Each number is 128 + 32 x the weight over its row's rms, rounded and kept within 0 to 255. Layers, rows and columns count from 0. Numbers have three digits each. The size before them is the row's rms in percent of the matrix's.

# layer 5 attention query, 256x256, rms 0.0517, rows 51-255, columns 192-255
106:111137156131110112109180148153122134084113105091120202092172138155197111116147073132136155100139114087210073125154161084106127139135143101177132055158099076090163121133167136123078132167146187
112:118171124168113123088145088129161132156150163112154076137097117197159105090174128123094071138155166154141154097131121194098194184099144150186116100106079107142125112097198150085129113189191117
110:113101163103113198105134064134082091161117150107115080142121155170125139112120128156113112131139153052076149161137109140096052131152101197158138122086122152115111177069124121172083119132133123
110:120095170136173166142089105077087109098076110148141107143148082164126067157198133118098178067127160173192104090121156135112180120146109125099103156138148121105112145228236164123162212196149112
112:146120106117110164136143120091128108167103103190097101102112169097123110168136096116165122114146166120161121161145106075156109082109166077118071187129193106106066111178150108125146151138123109
101:112169145119075085114092089159123128097075123108123126099172167143135159185099131150122091092143168069164141133087129080155160097077143109177120177117153136105088130125156118126066117089174193
113:124119145090098177189126096096131129116082080131114138083136138088113129124123121197099074098155112044141158210139157139137099074100124207151145128102140173097107149121135184124096184117149131
114:112152056185089162124150142108144140137190106070152043128129163074062071161132082134116109126158100119119148082136117173151124113097081124136143140053113147111144159058144126112177127138108118
109:105117131138110083117100131152119084108087135156146163128157133117044133130182094154110153109170098120112121121149136057131109169134155146198104117130165147094179114145122193047206115127103163
106:085095140193126150186178098103118097124137144151194124098070117145166159100179160156143175108137141111172107081128142125076170068117066119118153185105187103129057100079125067162151124130093122
107:094106080141099134166096155098193115162156133135117130125137144128099202093191132153108105171157131152142133085102119104103110167100157116115058110151189095102121136144149119099119099225128178
115:115177091160133103114086069089130092139103145111130127141093160110146196101104202118127105097169199103165179109143154139090176116153175105127165134157185141166162049102181093163084094128141122
107:092084156106172086105156126139105138141108208104095058162130069081084082144125088131096124095078117131051112169116137144107166137095154148206128086124142102053106171051113127139113090148130074
128:133110139175107139072185068155139093141153114179177128088170099104087155141094174130079160152105130122149121136106176169093100161108112122104172061168119114119118103200151074095107064119111115
128:071151065166111176072158082111141143133137144104167138096106127113142164095154184132191142109120048137152150097148107122087119104127116137182148081177117172145160088140163106172114145168150149
101:180127053100124132141125077093139156104123098136157096118124157133087152121158146150107115173143143113155095126133102105095086150110100167124150123112114155130145099153143132184133161095137237
107:086086170100142157121110145138108128095054144117125197154110126177101107101149095124129089132125148103097150144110135082135137140203111114136110138079167078077077141105118109124148110105101119
106:147094089147106116104161074126142177154119102151153167170141110185127142092140182131124117109109141096153074070136145089155193121147120142124127141112124136123134143096114069155160146142160137
110:105100095197165103130171120116190140156130132183210094114074162162131159121180161115107095089157117130152137153123112190111176097127175152173168103190132177163169100197145055181076143150162113
103:104166097165106184150147117174144127081150127151129057068125163141102185158173131146154096158116051148090110106087098108105042138095108118161165091143158165125110153087155187174159123164134155
107:128131062130123139124117125123122088090139111110142155075238121100110106098076095148133132192129106160115182140161112092006119123094123034151135104122141150157119128090152163119103191153136135
105:103159150156162122129134100157199111134095131117180171055141159119071125131106169099080132102134065114133134144148161146071191135136127080156136091105141215138125112121147120162143168128180205
101:179104093099178150050123137128107164086083178145132176173103124111130107104152060112152120117115143105128117118098136138167152129156095106111158164150161053035100123092116116121093108106133172
103:036144134125155154131072135086095098149169138131117120160119139144211130121110109118154156092115156133102152135091101096148157098134112176160124113159117049111119136166142142095119104099112110
107:122129073082160154114103090174116121111061131142159092084160164109126184127109156099155157164048151093153148133110116146106088114158151055128135118162172145155189130164174168151084135128141172
112:157116032077155144145158142165131118124107149131108117085104148106076094157100164134106165104105168121062125150131134116109085120142115096121103143191101205159121074115163140155102153116135107
113:107187109132082138051111162111137100136154143099123156156139089111143122110039141118112131125117103135155132135095096138135125169126105102149117184109085110100155127149103056151134067109160156
106:150171153107110154110143074133151155130136117136102102114102187124143103095195149102079144057163149164179096169150155167066128109096118113115086140194161134142164145064083067070118138136151115
106:096135113120136136133118153089077162127082155133099110137097110112083131158143130119136190198168145161116125178129138137128157107126137124071074105137179088105158123094127190098153140156125115
115:146130136114127116212140190156106130116133202182065113166113132152164136157130097130108142100122137144135085170160087159179182138157122152158150127113053129139087115116155157130177232108133118
107:167132161108088103119134125144103154106089144151110129106169203157096149160135104126054165141142184196076066163126093146128135124091065184173096113076161181062126134107117139089149094090079094
116:150149215120145130124152088108092115134112105186172131099106113053162152105100132148141130150111130098155116075143150137206209095174153144127134160136150125169118101123168131142116114112087178
109:126114142128142128105149103160183139143098148168151099090131090140086117096194173066128090123159131145119167122161171182094085125177159142146112141137165154067128186009119077120073123144142096
112:165141103175115157146084207159119089138032089093076084181110111127114097153147093160090159073176140127041150083087120154160148134084115147105153130132176094096141108129097194166129108136132114
117:159112124171145111142086156122114163135107165101177133192112128137104122079187154152183142105149083157130086134132140163123130121110047104144105133079123178142105116154226197136148153163133111
108:181139105101149187117105155050185103120167155136098218082111071131093131150119098142089077157086157134134173141104091128170194038166128092136131100134129115075166091106121164080146117133102145
105:160117079126077099088126057155131141135162158091091087078163114114166175174143181157136175086136085072125108160143146139115150125198138146121141182146122121165208175130060141134145124131142122
104:114058035065150132051126136172145084099149088132125094128154119146133141186139118162129109128205110116128128096149149121077180149155137112095132148054152094106085129193177114148133180148130161
098:150111158168155134125113130132103118142148144089120099161123122187185163100114114092104141108120163153110107157113165158140118174112086125165100097132142102138098184119086126168131133162117090
107:155180130121082134125114214189134103182082113164114136111120174088072130058108112122053152113158145118159102128197153085092177115122102075077086138154071170128184125088134119108141143126094061
109:118154084143096137095158086164074135177137094164135143144139210094155188134142130135049138151090109121120099160146132124125132136127134175076156153147151144134069148099139081172132096112174131
113:152129098091127180135051167081141125125178133150169144051078169153161135110186162165108150195102157108130167144114144105160157125172146196101123151163138093073090184117159125134151149098138166
115:095154154128131134174155070071122137184110147094146095081146161098157129102205085109195132156131087084158218118180140138099122198086213149135197062103199127126114120161112134172094134150107133
113:110089065092129137093134093110198099107118100178150139124174135177149135108100226109101121117130094149143107191091098081102174138181122142097120112145146097105091125152119075135089108119147158
107:143111168132112107176123088112102026123189083153135068170068122106121147092084130134124141135127154098154112093132148155154173153141141117170227154124147200136128118130180105180102132152100135
113:143145103128117111124132183123014194129084174103118160116146104070113077117141112132078095075134124182096110144126134119060171189130088089072110170145062101083083108104052142074102107140108103
099:131148127116100133147112066077054126148129124117153094079053103147167151109164138134094150140183109086119127159145093127133168101105132123174069104155148155114112194079102132155146145167117124
105:130127153134159103146098149085134102085132122147152084117128162114081148122137175161146090132145126118101133125125181159121156159210102141162155118197127134143152142082107040144111162150143072
118:143108177070129169128082180097148141134138125123099136157099134113164085139125092120200162167078103080060089110145127120158095158172102151149123107125154100063110156166132148149149131165095129
118:124186094131123113106124133155180148147212142151119129099179072107176080162200147129128121123107095111094131096094116156170118104169099118107117061147127186089162162092111165150084132163085111
109:095120090074086110119174124099133096181124042130139107147090122191162162101166081126132132103143151163091145146110105103146120127108137143077169107132110138147111146121138141117142105192153085
108:103101160087136166087078130101163129140159132136155136107084195172130160103142092081137156163125150111107079077114107114078137133208130190121179174148112134148149140104185151134168148101167085
110:111157080116195154149119071155147112181134171140143137184107134123150114098074147166084154133090082092113075093122092122170107116145080179164155164188175095071156157110098115204110131134166102
110:114126146171162147145158123144121168146100152149152103083132129135175148120110145167102104126123140140108051081148106134097130124115112100163177112087161130127138175126120093115149149077134075
116:085085121137114133121082145147180114149099118119135120177105159144151075132075148170146110094097118082167156089136116140108074111150068114091109145204149027151113135126162129108156105094108079
118:119105130170135085130155121073103143177156059172112147161112098173055166137149119146129092185149135089131140056113124104104181106117172135153112123106098041129153171154080136168111131138134094
109:114139116104132173089103129104168103094160139107103182150127078177097111095150145120118108144169149075124093141177178156122150106129114101111137136103136114080088113104064095059071140154112179
117:152132155166097125105072182130102118180142116173137103145093099112125138100100168170124153139179106137178153122114164126196247146143145137162085092066085120143139163156149150128180156159126157
115:146147083085127093102169113101143127118157111094142098121073143095171092140078121201179114112102200089121164170153113113147124109144103137128126135085097148142079122165130134164085101102096140
111:103062128144130131145198130187119164148120116095157179132085074160126157102153085131067134090126098197122150121132103141182118137154127126124066121101149138146096142098137123150145154112092179
119:183120180092118146088143107127118185102119123104153125149143088079024122187182116122113153153196128144123117101082126154166145081148143123106165114140106119061105146173112118097146139092120174
119:206079119117108121119093187186137090083063113158199189117118103130099120153159135133148136156092117165111114103102140129158146105214143164152126149168142155113145101112150184106112120093149150
109:124105196099035150157121140138133128137124160109149153144127181115105155121096139171089161124117132119114149136143092111175129143073104102103157094101112158083083115156117176175163102151154143
116:093035138171126093114073152126119070103121114147132171161153127093154099125162065135179134078139134142049120175140166153116079117179124131134146137138176116125134134143131140111171159100127112
108:175142140147151123115120087067139158127112127142150208124103121109113123145177134131105145142078151188111106126108123125120107136121174088122200058092087145123140135130118114158154099090111124
108:137166179108173148108112124132149124105086085152175155073166141160109189179103145113164101141165165141145113072069097164122104143185168152134139120080118134126122120125049129147108176123141132
112:173181140125095186161064136144123138124165087149137109123102158146189112143092136110131127146128100150114150140117133091116082139174128101073090163118128155130143152122129126085172133092130115
112:177102153138133123143125110152147169123156132075131103130160123146103095125104121140112135119096153174108124139187136126147173146091128124132161120174132062089099143106119167115180091153089104
111:130104142094085091159086128056124084140150113137129117213123154152140150065078087108121170224145119121092123121195152096118085132141101086125129103165036133090121127104191163130091060090123105
115:093177120063141118080109101100128150124144065129129139053072101145102150091142140099151135130126140091143078162137168143178103162122158177129125109192133106193129130174167126126153132165170136
116:060143105128116141182069127132187133130105130143082090096116162137081129140124093105125083179115072130141128107163108098135053088137122132125144169128112110145103169103117161172114161137139152
108:126183142084102101106119126132103115149108169105107125142215148067092159143164125130130113169162110051089100082164095103092142134089132130146116119074188160135143121129140148145156169120176174
122:121088201136071126066140126092144122091132116149124139129138157125139132149126130127111190129136147130128145062090128134155167137108108157176130101114099079082086181118145108086153103080125105
114:155190158186126139154108177089147110107105112094088127043117120181135117090137121157112098136165130156125109112115101119149037110179112131131156122112119122080151130155142122151118193161113169
122:129138147101147110176148105079088149149102125130143152141184076157080137153150094127109171167108214133104151157100069107153168208127100118078069151186186175138130180100146102119113146116133121
110:173108106194135131143143119149177102123199155141112191090079179099148073125112151189158193066175051103150136109098127084099173148107146158148164169039114097126121157127082115145124141157123114
111:072086099177104131145108094082144159123117101167132091086145070118130104129096094125115113156065127131138133078109135186136144166090163118132076106091177151111084113150183143152137124123156109
086:097112112118112092118074094141129082083123145095125178092086139078111167151075097075165111107135119110146112123142072119133155127121087088188147096096119154157123162089194100161058149143156084
077:100160173129126155106077077153160134156068081126113177060151124134148129136127129139124147091121068109129135119110122136140078084110108156138121097105096155084142174164076131199148167118097080
091:131132094134063111120082149117192143086149181072136100113137144023106150142080137092160116089143085117108123125145116147137062135143117131125144117130126152103115103097169183181152134166096105
088:152120142138136113076120177087047109190167069183147133210055084168123082170163157149096119087172124153136089114143151132141181144139092151121134153094159067152129079093096148131153127077135100
094:119129193206157201072095169151169111122066089131162080149122148162113139123100129121138169134114072158136062100111186185083175124146101083100135141090138107084118142140151167084168134148153117
088:114135125120190059054107078146109151130119149159121112163106136170175108143126113085136198124105076112145131189085133179125144095128161163156084131119167147139118165160159185092097096115148069
113:111110071084070144110135108185122097139113160056135102121111182000137135165148174035123114073165112150121106119148106190162089137132086122126143111142125194120131154117165095177152111150144141
088:133119138145094171119156163060113059121048149113142180136120082102105113083115012183165134162150130164142160134120094088099148106175136143140069096118136070131112074156104215144148087161110145
087:144161138169113093102123141192146145136123120166138141151131137130134166151131130139151105092095094105135159103113134146098092179115143086095140109097108169209130098144096161179088175160174150
090:107167154155102152115103203125128137148127139144113181073090101136100133174154106218162110099117159096075156156156109127128145111123088122084115109156131071110089168122201163185166197085103174
089:147122155156168127222102156096136119115106140183114140133148069120168092109137141140092118059122129177128168134093176074170151114164076157154121117135084088105069173189098120146089133097132105
093:064119123165126095157113110108113142135122168126120116130135156099129157160056123132116095078147129116088086138111061151149134147150147132132123129069190159117142162157195085133130125095115157
086:157124139123131186147174100171072110170123135128153158054113177139124169165086187133099147188098159158192130115095183124119132145173156091094103125156127191125122145178091110155091149133147151
102:133173101157134182159108134064106127117156127132117113098087143109091159112119166117161145202132145106138158078107117101128133141134141085153144149099161169095137149158143128157161114192178190
096:127180098101059133097126099160145140158106086129103081140165193114100160075152153069136112134149073138141089100085090150070078125110133099166134113112124164176131135157165161096114166160140106
082:163119078126095129140136180157120159121101181127120102143181137114093077112105101085133051106106116158118149142167143154106110204082133129121138124097065113134072052112203132135095116178172133
089:131116136098141062086030144153145119113116114049108115096077099126218157129123082132099102077102162114130105140114170197192173101138182162128099083166050111088076116119095189121157110104127134
094:142134108151085094093135139142103162147098133152137052148157174091168123100080151118121143104119190121112082100091148160111114124152129157174115150101132124141108126128151119071082113160054157
094:136176168111101138107120183095087115109123088154099139100112155070115107158097125139149163167152127099114114146103149138162170148099077123134108119126157160093141169079145119107174130151077093
089:089059109161089120135074148127110114171177113138122145105142174129154089157135123178128148122100146153165148135134091152113136161178127113124083148124123126121108094122133141188096148154186160
092:130089139135106153156118151147125096151108083135122209150110085146093136111087083153154163122077134128110105105147070124175113193159127130121100095106146128145104103131125111130114137152103140
081:116163178137155158099188112128084112119106075190038082117153153159111131156145134203071096151129186138115135095121073082113131139157172129142117128124104118098089173154155130163113205137133108
089:119092130090103086139165066145141135150100112142114161093167150113142070155154165101196078069157206166138133173166122076155127136164096113119127170177177119182105109156144088148159163118152146
091:095133114126165098121095110129162091093161112161117103134146198124138116120140118088111138119093141133119116185111103163147091123093171132138108080152128159102162167139091135074160151135150152
090:201125109112123085180106146121090120100141125130136111161160103135100120146115078176087092055161142161144157137075151108154166068152123134088112139097106127121109098143124164121105186140129105
094:131141129080094140112215140182131114139139113147149108160139111129108079127128113127157137114109138150105106149135171134153116147155093156115108127125018145119097135149163150066107091096167104
090:121114132115109162131098151111105096097143109142117106150076150165151144083172086145092105134127155109120148094145108134145103141103119098137094156078172071141102180144120071143101143192120093
081:110141105166205103130115105146127164146161116128197145175154177109145204142120193102121199150154040120143116118106141107125126123152124081154152092133181173140120161140110101157093121159107161
090:108113097131137118057109144093090127128092167114108142157107120160190088056117117094128133061191164140122150102115142079199167141094083132099114099130133123118198153156103150088068151122067116
089:143186143149127116114144111153120148151134032115106133085116083142153128092197158130092115128217185158169130139155138107139149145135105145068124130104116106118139144135080125082126136125103116
089:145139120195199124133092120143196194121147131163138103151127163164120132098136195079131179186077101110152090153129127168128141145074151109108129142105144188111158090137153165169113105115163142
087:162118131109124091142137088106154185134161168123095104121152157075173111184149099163118121152156138144143095137117087127136133156144182095128146175114139211129147115101225054112145094117149111
092:146092157128131133141081132119143098095128135108149099097153101155166150075220113115079112114152050154161150160179130115166110167144163148100118169106111161165146096120093128181138104100150124
085:118172110123133132091136132091175148135137123102153157137108094116056132084212148106188150140101088140096172065123070108127105088149112116101121095079103125103085123161125097101145082113123178
091:167171137097116122023144128189114140169079101137150175108134149092142138059078172080152085162102098077137068125086117154137124101107075124133186117116125094097145109140124098143159078114147079
089:121140118122137116137138146140096144183120099137123080113094157131113102079154108060117095114143142128152133083088140127161078168126121145129135113140151114131133117137183162097149181139147177
089:182158115126169097149146059070158151068158097168133173144130155092121127105132140131158160155106087119113122093120085074152086151127189136102127102207121170159137124151150124161108140149118165
092:086120109076107065134132145137116142160139134059156162166167086157201119094163068113130106195069134154099076156123128149136157113158128127092116136120098133159135089149154152144139118145102145
093:134126116112089144150166116124107096155128132132159091145138134119144132105113132125118169098147125076033173134138158168156097128145145185125148121140144212152172063148124126098129063145132127
096:102105145169113107087120072116094166151117126133144151118117174107140161220175137126107135138102154138110136126171095105128069105177132167127125117128143124105122127082104129138088150118125123
098:139146099169179153149165114131114124107064130126117164164136098131150148131079149194140152075140132107115116117180134061162114106117120130145156151148114103117072128131132113125113131056145084
098:148117180158192194150100194074142117092141103146137151115172115164148115091175135147196074116123113130130134147103130093106141076164135124099177146124075125056147100116119113092133090140108133
086:182132140149085196195063164148124096142077106145134118105112126177092124037141135150180122084161111148130167141118140182126134140102104067091108141152127059158099146209164100198115105129136137
092:087161122093154127101099146132141196146106130100157125083136137150152081142170152184158114128121089125101147189105123112181140154074168082108100126124139168145138138107055120182144108066125172
094:181149153165153109153177088117136090077141156187173106137087145104070069126149155183119155083101121104103055165126127110115098148178142071119127152121136144135144144180141119154082137081111150
093:065105152115126151160124177069129103052099087151111140110107131144101090076092101135134138148160135161133197079112109028151114111103076128077131157117171150106084153141126174140134152059107146
092:112106114156151054115139106128090170124114111159122117060080140148122144121133125141102053160108111171125174164086137090109100114118101129163127066098137151157108155128177091176102087093141024
092:120112106109138158126151145146134086123032177112112121146177160170129156167108174132130125132113176078141106152138069130143178211122122167082098118152095169161143087164070159173092128106132131
089:103128141141160093156103085125120106078225105151076150130125114108141128120068108117133117177148175079099105068128124144165201106132144131117153164125145096057109179078153065168080144138137041
094:187148128061132178165143150130084101121121133114054059181129156084178128117143168192109176083156160173161144166175123139143081190157081137151132147094111128074139152132176170126157150095128120
101:078176151119100139156168085217157116117165139202153129188104099166084151153140108140074127077107131067128071148179100151192128122163166125084115107092071154083122191117115110180101127110129132
095:090138153131068123154095181128128160126183137076131100102124170109167116109140068147064130115132092124132174122110088149117120147142184137127138151125104107084099170138148123125083143139136150
096:157129114177098060141167139133147129124134155155133125068137157181142131128110114056124111127154084086107068117135102039112128145064151185103104106140148126161134114102185126119146113140160154
088:170076139091121120121121098119099146133158185152133139160087127093124110133122113130171127100144120085197146101132146133151139150141120173089163107055085096167114094152077116129107146183175176
090:142110136152177108118060137118152096123080113221087146095128082121170191091073154119126102133135141081143058147145100090136147141117175130074152133067107119142135095162181091094136070087128140
096:118170148137137073099115120153159130166074141118147108158087145163084156103177127170150143172121085075146103075100138114123160154115162125117104139119147101159128123131082067171137140135152138
094:129100089109087101068162085164123101103078109142095128205122086121155162115160115138104228116116151098102141092080129098068128080158130118113167165062129141091171220104118171143087146171129147
095:143148090142197103115153088171129123077118082147094130114110059170173151152097113153169090130133153106145141169121116132127148111121125166195153134125181133090144132115132160154159136120162155
096:132172117089154185076129118081149136141154136127187104127140188094104137137137140059079147090112131119170108144129091114110112177127133126106137199015028154173148143171153102140106106141155166
092:129115176145178149128107101148112099114118127115161163136124159154137172149131134095070148126132153164137113144151066131153152162090104069116116127084123127156118128162106094103120143159197111
091:117082131091142071171157134067110132114136148172131157097141135142083113127144098170067179162163156111169066193119122139094109066114146130145110188162090107098090105066156143166155115129102113
095:157056088118080120206184145096143173107106087146132145101149105118092072119148198167160110087118102098110198152076200120139138162141153114100142098101185094104104096110072160177135146102105113
091:135182098157115135096093094146073115082163154147127059084137133095137115119060139127154132051161151145109158149113162176119173153131129153065121111101137162132117147088162171124101144145130099
089:103114120130079154139126079131118130088138119130118099143118176198163061144119098083149095110069122214182122148187097155163160080090153139090131146140168144157084090089145160141129122141066133
065:161172095111127070088163095156119125117108177121100128119128100112136212077053131083109095163182147076113081131105084156130116141110085129097122131114148154135089116179154137222144163114165087
065:104122119191111119129136174076179083037157141135138140058105091127156106066169108105174171145152123126123145100118130130116135136125101080151142143148114160167157022108158165162139121139186181
065:111117129135164087113109141091178133096085145106180173086128146159217084097091062143136132097126186110111108136120082154115140164106077101153152097163185107144145116113183121140148120141161138
072:099069144161184148163057127163107139149152170117130131139113131128109052192162127221108159151132165066084143152128142129126163120122162121141124149092158081102134146050120150101197139115084097
082:084133121109143094139101087125146123111082110124091134162158144148143160130051103108130120101139124165197091194063113165173096057134137127138182119103120135091117207163145179121107123098148111
082:159147131176163149085044124102184144113127124128125074145114171117111142135100118113179183144094092067095148113122119194086129146125168115094189167160192116103124078125131111146164115137136122
078:105142086140158139103153123153139111109144151132159160116066109184156103109126138075115151147106089114168087105109107127111157146112078149175116099100141187184134088128114079155165086136179100
082:146131085167095133110174101150083102122125143105151143102165147140102183133142093121188181138155118120112157104119128120059141165171141156107160112101081171098144055107113160126111147142224131
079:129138094036119104128112115148100110156067089079167104101220155144153188130129149135139089147163143121126116094115122119091109101117147066081113152129091160170107049172108133187087151099148114
081:157129102143131146119127160144120164135131161113120128112130111117150043137101058169187132137131143091129153155170167139135106126106117114119119102113144080086093143145163188149144140131134156
083:104121165098198099172101146099124089141139089068084121166147166118097095152145181132111173092156112150148108118110101149181110140141136128116140166089080086085097235131147127076123102080132080
076:088121114050078137105076115159107132148141110159146075084135123144156195114107135104100119139164124122120137112128169143088125088132133129148168141181161151066163118129071080167117114078158107
079:152161074088127123139122111126124168124158146182130171147141131124138091072123148123129170112123109169158056129133100119139124080214177110124150101169155167103156091089126094133106114174140112
078:131100142117088114115107167136170117165137094078158155098114152128087156131122126128103119124159113066108073104131113105074131143118162101121125137019124203155134130155161162058112118114207108
088:134133107118118125097165086130171147140131139124095137117115141188118179143180170182128092125175115102171089130148128122083069115057118111137096154140140151128126140132129109127148091181162146
087:145132119227133146119135197093175117099080154070090107079159181134146100121176104111175111107108116084091147127167091104060130131150110104107135150111103069098107129133149147161097062131156165
089:164123127088157120133097163173133164139124153176169104139109073081098072172162114118154104134129165163136112120136138137120126141118123120086160170165093092073132133124121157113177185130132108
091:082121095123113132129164049133144152157169110096159140141161172173177153137149194145136140152236148145085111140133153170110123124066102138177107154153091154112134158109121108199135132130093088
088:138086096083063077111137107133125127125156133088131187151095141126178053068179132177101056138094107179106136094148149164119148128078158122090104138155144113111169088137169084166124164067124126
088:112118151112138126167161144084118100194171169112109113193132076088122107126139125132057156124157178160150155142137184133208089108146140190069096090145098132159102127162121105137146155168132110
087:176115165113108146130091163128100080113107158103092082190162080165082142206029124166153132094115124170129108089112174115190117179195114110093162141081138125101109112128088114078115043175138144
085:092165089172144164134167089100074137100189144125098121140181158185175112140136134107145115148176124137126087069111114121140167116187151101152137204091123108139132089119150125113117151110103119
090:096100093091138107156185138112169163137188132100103059187166113109137110132092125167137144112108165131117101111099126065109081088141128161113163098137088112082160128121087131105091164137073088
093:164125153108096111075160130144105141134123118112107147109157109127091203155088164156130096136168130173155121170046189149170147110200149157128146069181150156110134110125150122047079140116107146
086:126110159106127180147123152077193056150123081068191097129105102112153092157140131181168113142139162113109160091183145180122091105123140093121166140158168121123084120146138149130050131167103124
097:111124149143150176105178096162100167136123115124146097092168079087162166140167182130081105146126154140140108189126140130130100117219128137113061101161135132062111145170142133109111083072128076
083:120125081094106147115149098131102147100069099105138146100143154107113136116131122155114153104122171138162178149081100121115146115046141159133144135112097135079095145079065087117141089133130096
092:128182113116118113067163124175127113066097117149154181169135122108111208142089163115131191127076089081139126093119135135080177128166066119190152160103110094121133099080106138083064112121171087
097:117152160167131137141082139087121151079124152134136185064111104132155147122167107166184098073080130150129120134090152126085205106094136168060107140157020091143116137187126162095108137110147126
097:120111130166139119138162126155116186159116149084123078096122097160142163147162177144135146038154128127134152118128134118049135143134155133125167151126110089071114105070121170111113152137176131
081:075176140104161099124155075174198137104098114095124083141144171073108140171141168086136113086143126173178138120163136142142119127094119097179049117161185175130135158153163112171079149071151167
090:192081147079146195145131130159110112144125180096154120134095129093123151042134129070136170106119121144181141097160203140103175065105095114113100093127147178161120128101138091107090091126094104
096:145115101085162121189081193151101084183104168115121125158110123181194038145145126098119143141164158161130100139111199124081159127115142150149177102153145137115133082116059101164149154116106163
083:096125124114119126119110156138075137139117088148120138076073125132096078133137112106126107131123141068111082143101071163164142089157236119138116130128130168184129132142155214067106131129102131
087:143120109096119180132073134157120133111133138099162093102145100071124067134144159167103124169147142101184158163098096122131087156120163176145149128171148163123114154094170169104114082134087154
093:111097095083124121100204149136040160092141118136097141085139152131144084139148066119142061130155157084133140126102123100144118154154150119126119153095107039115106136094094149103127121099089095
088:134194112154172173108130117169143115151116180111138151087177191107116114096148131101111189101059158122119091164105157148146121136054157128134111125112059106139146146136102154119074107116182112
093:088125147108093119137098166138119141108110072084116096171143085154140161157103083104117144165115165172116148110120124170147161145161168189105171102118154115135141167128138105107090119140083123
103:181132178129167163126143163143134111121115129153166146105136121110163138166195121137133116151110163150121070089166132171080101169151170140066198136166132167123122096140116127137197090142142115
094:126191122161135115110094095123145187128179179149155101090092176129124121153127150150095170121180108173130090161123067125135165124118103127207117108120074121054192078088097140164161144112102122
088:132107110142121149137128154178075133103112169204152128079174111114173149159144133104127115157159119117103130139162155088105150138156113140163189123099153104130173104146141056121145152102138140
092:104155116155143130159076123100128112149120117182170118147182184153148118064148181137119157157127102127097102100074135074138140118214081138123087105115212083074152113114137189114216164110103155
094:144114128147158113135145127104115138120081123094124145109146139153185090183169179144167167195157148113074136118119166039172178096099106117105100108118117153117060175092153101159121143131135122
099:127166124067134090121112113129115072124140132155088147075099131179240128121125139127133120098108099145109094161159154124090153169139146119100158080171155184127126099151109177119103171162157142
088:132109136127088064167200118103120168144128116099174165089183134136107110198134089118157138139184176148091144134123161146110124142098107124093140152135104122132100123175120194158139109153088126
092:188104104126089120127134185069135134084062131133084166116124108093144129153056120134112082120112130121125139169106138129196062164116093131111140130159177117127094145131100192145228140158114146
092:159115126093137108097149151172165098060116161142163163130154132145036105087209070084047082087093037104073100093167083119081159147110145153156132106150114134112144136103074153161114163134166145
093:137120148149086115112085104176143178164137150085171169166156154065022146153136174127108106126168130070162147150043164129113123117135166109069137130193151093071113172119131118154118134112121160
094:076159124098118150156154169110111145143101125108146130150166061131140077182069068147093170095142157163100170138172051086152175120042173155064111188118238124120108119125075185139073114124123082
091:153157106079147098106094137123139054178199115078128090174126127149177147151086104159088123167089175175110152152183110140154099157094115096086139075105093149093118059150162134105141146176093157
087:082099138152151144149127129069124139075101197164122168126165120165171120177140152190094104153161129175090183148224105141211112127163112112207124132175144128091082108141123135157118123097167150
097:158140101173151110156088106178146147122135117167094166097129096092125128124118150142115148153118153123160133135171104125145147063160123110119160102155105128111101091123216073081076128091111210
101:208136146189089144086136099193130126130054088118127115081152172116138200185108147135181127118111118177106108128095136146065128071124147136126124099154167152174153097114148098073110099123202135
103:186128079177109117125097163152191122033119078127133117174107200105161114108179172129125149113081122071129135076190063125096109171099091129117110122114157137169108099087116076117139140166137087
094:172122074177153133106177134109142077110168163116140127155141145122148071119109101143142140151112095153122139126181185180166161139112130125106157126139153035101139161117104151088169171141169139
094:083164179145126070213122145150125153126139163156111060147097143068112108132189109122051139132135145093137122136119117120135105157149138186077130104153074135093113107113101149123093121141078177
090:140118076125134111127175137176124185127101106153178175107130108105136105082131136111126086115155087096133112200120149151096113108103165122159054144095160102123127123116173091143132145077160146
093:183163129116144136157070140130143070136100079097140187130155151105094156182099116173139150168119129112093108155153102135170070088062131117099166120154125140059085161136159092114103117057105114
093:059144158168136148103139130109153138097148177172153150177156118183057097146105126105113174126130131127092122099182158107151115085131118142153136097097106101159133075155177136137088090087139218
090:158052150127107112136091148131117115126066140149170074089166112149155162099208155129101068081113141132103096112151125145143120107140135118128136149145126138120182117138100177141136174144095170
093:133151122139070099194094093140144136167166126145076185130171091156175149103166131171130089141125146158184108110088169171186128091091140119118055155144226113132118114054171178133119143214111121
093:139147113153136137123109144161107114133174133140109161123097113058180098099180161178114126114196128110047086137143156116141150099141147133113116049124140082094120153187123130161189104082076181
094:096089138118125116090119132131090101134117124120144150146163135099131155171105158127123142094185134126193123077111075126081121112122087168144126120101101110122100110113184125073117103139122129
101:065081083106144134119147019132182121185111122089094139192109124126106134098129133159109104136065089091133152156137111100105132109075129100138103104111123102141087144103154093098136128159111201